Weights of a small GPT-style language model, trained from scratch on English Wikipedia: RMSNorm before each block, 3473 steps.
Each number is 128 + 24 x the weight over its row's rms, rounded and kept within 0 to 255. Layers, rows and columns count from 0. Numbers have three digits each. The size before them is the row's rms in percent of the matrix's.

# layer 6 MLP up, 192x64, rms 0.209, rows 165-191, columns 32-63
096:156141100125102141136137107103155097113120148157142101132095142115128114142142119065092100148113
088:168101096106115113135118140162137133118134163130147163157137125168093134089106172105123113138123
095:126124180126135129127096130162155113116120133096155100140141112084125105107139132126133121163153
083:158100114121157165138159135165210131130120150130139126155115128135105143100120079122151110139103
085:109156156153147130126177121089109128144154122109160107170101125194128133104111149093128089144108
097:128079125120172105132139110053172129124152152128152111153136107120118172163110153132130131127119
096:136140114100128113169137145108134145086163137168146135112133143153105132112177175102091112100150
099:153117126123094150107115146167113122150161121184109132144117120156168155135098131127112154135124
121:113125157182095149138093141121141157123111106121102126138111103127165182098155146124146093079121
080:114149139133148131122087101114117118119133103164136126137165115111094143159138146127102079135195
101:098116096131085119130157134112138131111105123088088122135182096110136132147095145113166133119115
120:133124145144160166128130098130123118116113127105120126137128116140144167083099141106130134096161
111:113142080126115139142144108132116136163149137104125103096111143167133124118088190121141140127098
087:099136096139129095134152175138162111116137113119128120096106126108130062087136091138133100106089
095:089119098122106141139140138122106116123117136128145113140116092149136121157089123101156157136128
093:120123127149108148146117129111128148178128100128149151127159112118103162111148154117116167105165
095:124124142115084118126142093134147096110147119135160155099138095168159066161115165147123116105148
125:146130134105107142150133146138110174129112144097144142132096128102137093133122112124110124110155
101:137076102125067139151100158119103142094157123101069098143104151115152118133113104143136158116145
082:147113144123129119136153126077112107105106172112127174135108124087156159121182123136182125132133
092:111131127149085110134114143118162162146134160118165121092091140140119139163134116140116121112137
085:142124122151121166125144154137142137126114137123104108114163131140122138108148137060150132145146
084:149183110119140168177139135149147130143115126128149128160163138089070104119077116111137113136094
145:112130100117126134086168110156130114119150146090089123133165103138132143099108084142129140136102
091:154124176122130136090176155120157138106143087121153136131119131133102143111126107129135165125112
100:136128130143110104134161147103106080130135155089145174131122143101106069141139117097126111127134
101:098158144157106155131133150146138160140155199150158155126129135109143144152180118097137118091151
# layer 6 MLP down (transposed), 192x64, rms 0.19, rows 165-191, columns 32-63
102:099069129106140164093150126119088128140117141149166153112119139100149101156156135146155148153079
096:134090171147121120156124097164143111147159138081139141128103104118160146124112120124127133158108
096:135124129136105201146133107119148175133090136134066125148133128100136104135149161127089125158116
089:102116114111106166146152163118135159124160128127121109134127113135118138174110129106157123162098
093:106144139103111154099120107128127176165174124149119150152161120129126145145131172110120156136157
100:144109126179145147114110152130085076124086097096115115141112107157131123146125128116165116141078
095:167144102139154092134094145128145089131121128110174144136098119116160176124105090137122133121126
103:161132142121065127115121172177123111157097114168137109148132134125149164123127154116121122098136
108:078133180120106128168119155120154123119101113086133124111077140153122164123193109116103067135109
088:114108161132149093173179155158119149154129153105100101138123095103119130154118094143143137095102
107:098146124114121104143147141132132194125106129144112118119095113117128144126127126085122124170140
108:144164101115107149120117131107108130092092103143137110113154164134134086069129119120166149149130
116:123148201085129141070128114143119080110174134109099144122137140102116138129110139119099123116145
093:162138154146109133140102093131082100118109126123125152121171141122086151101118171124114117158156
104:147159133151123123151181158157123139162082162128160139125104116122126097141137101143112082127163
100:121176130154142117116118114142089099114170083142126097133138159121119159074109086139167142134156
097:144125157102104119136112168090146102094124124107146142141105169097104119156156183137137087130184
123:135162118109142091159117085137125088101119068151136079157080092120114151111125079131114138118127
105:145120131139103120150094155129124094114144136163115150119159117121164144151122143145135130129120
088:157137090101094158114154118156150157147107101175095156141135115148076127136107154096112133146143
104:123124136113119134118134151143132116150072136091122112141119124126142103091159120125084162127130
093:145152129135112088111123124118095158105119139146133160095105137077143096147118130088142137131149
093:124107142116116076143165140107101168098163129116155121153101123126135107133145137142133112087136
109:124134143098134150121160108136123117136142104137104108127128095117077163073141109114122119102137
094:106128097144180123122141138115163154104143128112113125116117162148089125080108111112109169142124
097:138153157112122156115178170104131165160115141125124152136144098128087149131092141127120122114105
105:135113098138115162144108084149110157152100145129116153124135126090138142161085151131160123151121
# layer 6 MLP gate, 192x64, rms 0.203, rows 166-191, columns 32-63
096:130181149089110093134077117159118142152142099126139153159112135098107171127152145127101103126137
096:144135122132156094106107095060117132173125105128116115122103129127076149135150148136173116119068
089:100173139122117125113120093127067155119150127101097130128133134132129120180136130086092152098118
097:150123131094162122107099104125131144110096138160098178120138160073106129151170100144161166145144
104:105130126121129102135114120135155119113132116164136173149122133149057136146116113135133111151150
097:106176131153162152117132145128102123135114122137108192109145121144150120157113129123139128125092
100:115173155153165099134134096068118151168111112094111126116118160098112131148157147147130100094095
111:120145157138093118120139128091129156130094091133060148131115122112147174103143123134163118068101
089:126164139145119118111120142121170152111130071153134169149123160074142132159112111142126110141148
101:139119105117114111122150135116099110096081121126104172147164110105122118151069132104178131145111
103:150116121096099070137118139110141165155081106171116160125118134079094125134135138150130170138133
112:159183136122106127147152139146100120135097143148099148184103155146133131165117132176123147104082
094:146161142110102125109121078110105145131141141093104137139133108165141186151117134106126132151148
098:123146108147121130119105122108112119126108116097116101163072117117145120145100127122157129145105
097:192145107134180114112160156136104120150096115148155146137113180131083149166131177110123150125157
102:172108175089135136092123111097165130130120104111121183134131134119104140133149125140133138127154
113:131171139147109133112125100137151164119120122143128160169135139134072145124118125140108140139099
108:108137134127171096152103123146086141130129106113112139081060148154087145152131161124132179114136
094:106157118141150159109106069166088115117128084117121126114150104094103121166099088115117111110155
101:163162131152107119145140136101124143154093120160115112151091138130105167080151164123118167091077
090:124090142109149129140123105119147126081099134129092133113126162114143130143134150163130163153176
094:136169112118162084163160152124075128121149111123140124140144154125115113119112150112134183128089
115:133121135129167086156124143099102140164081089155152162127084146116104117162148143144147157095146
096:143134134158112145117115136088144123106143113178101140110144151150117189128181153175152138131113
105:115118107127159108057108118131153150125129126140097121134121096124135165140122125164138144089129
102:176160161126140101129107133120140125158113090164117122110152163143126102118112115136114131167122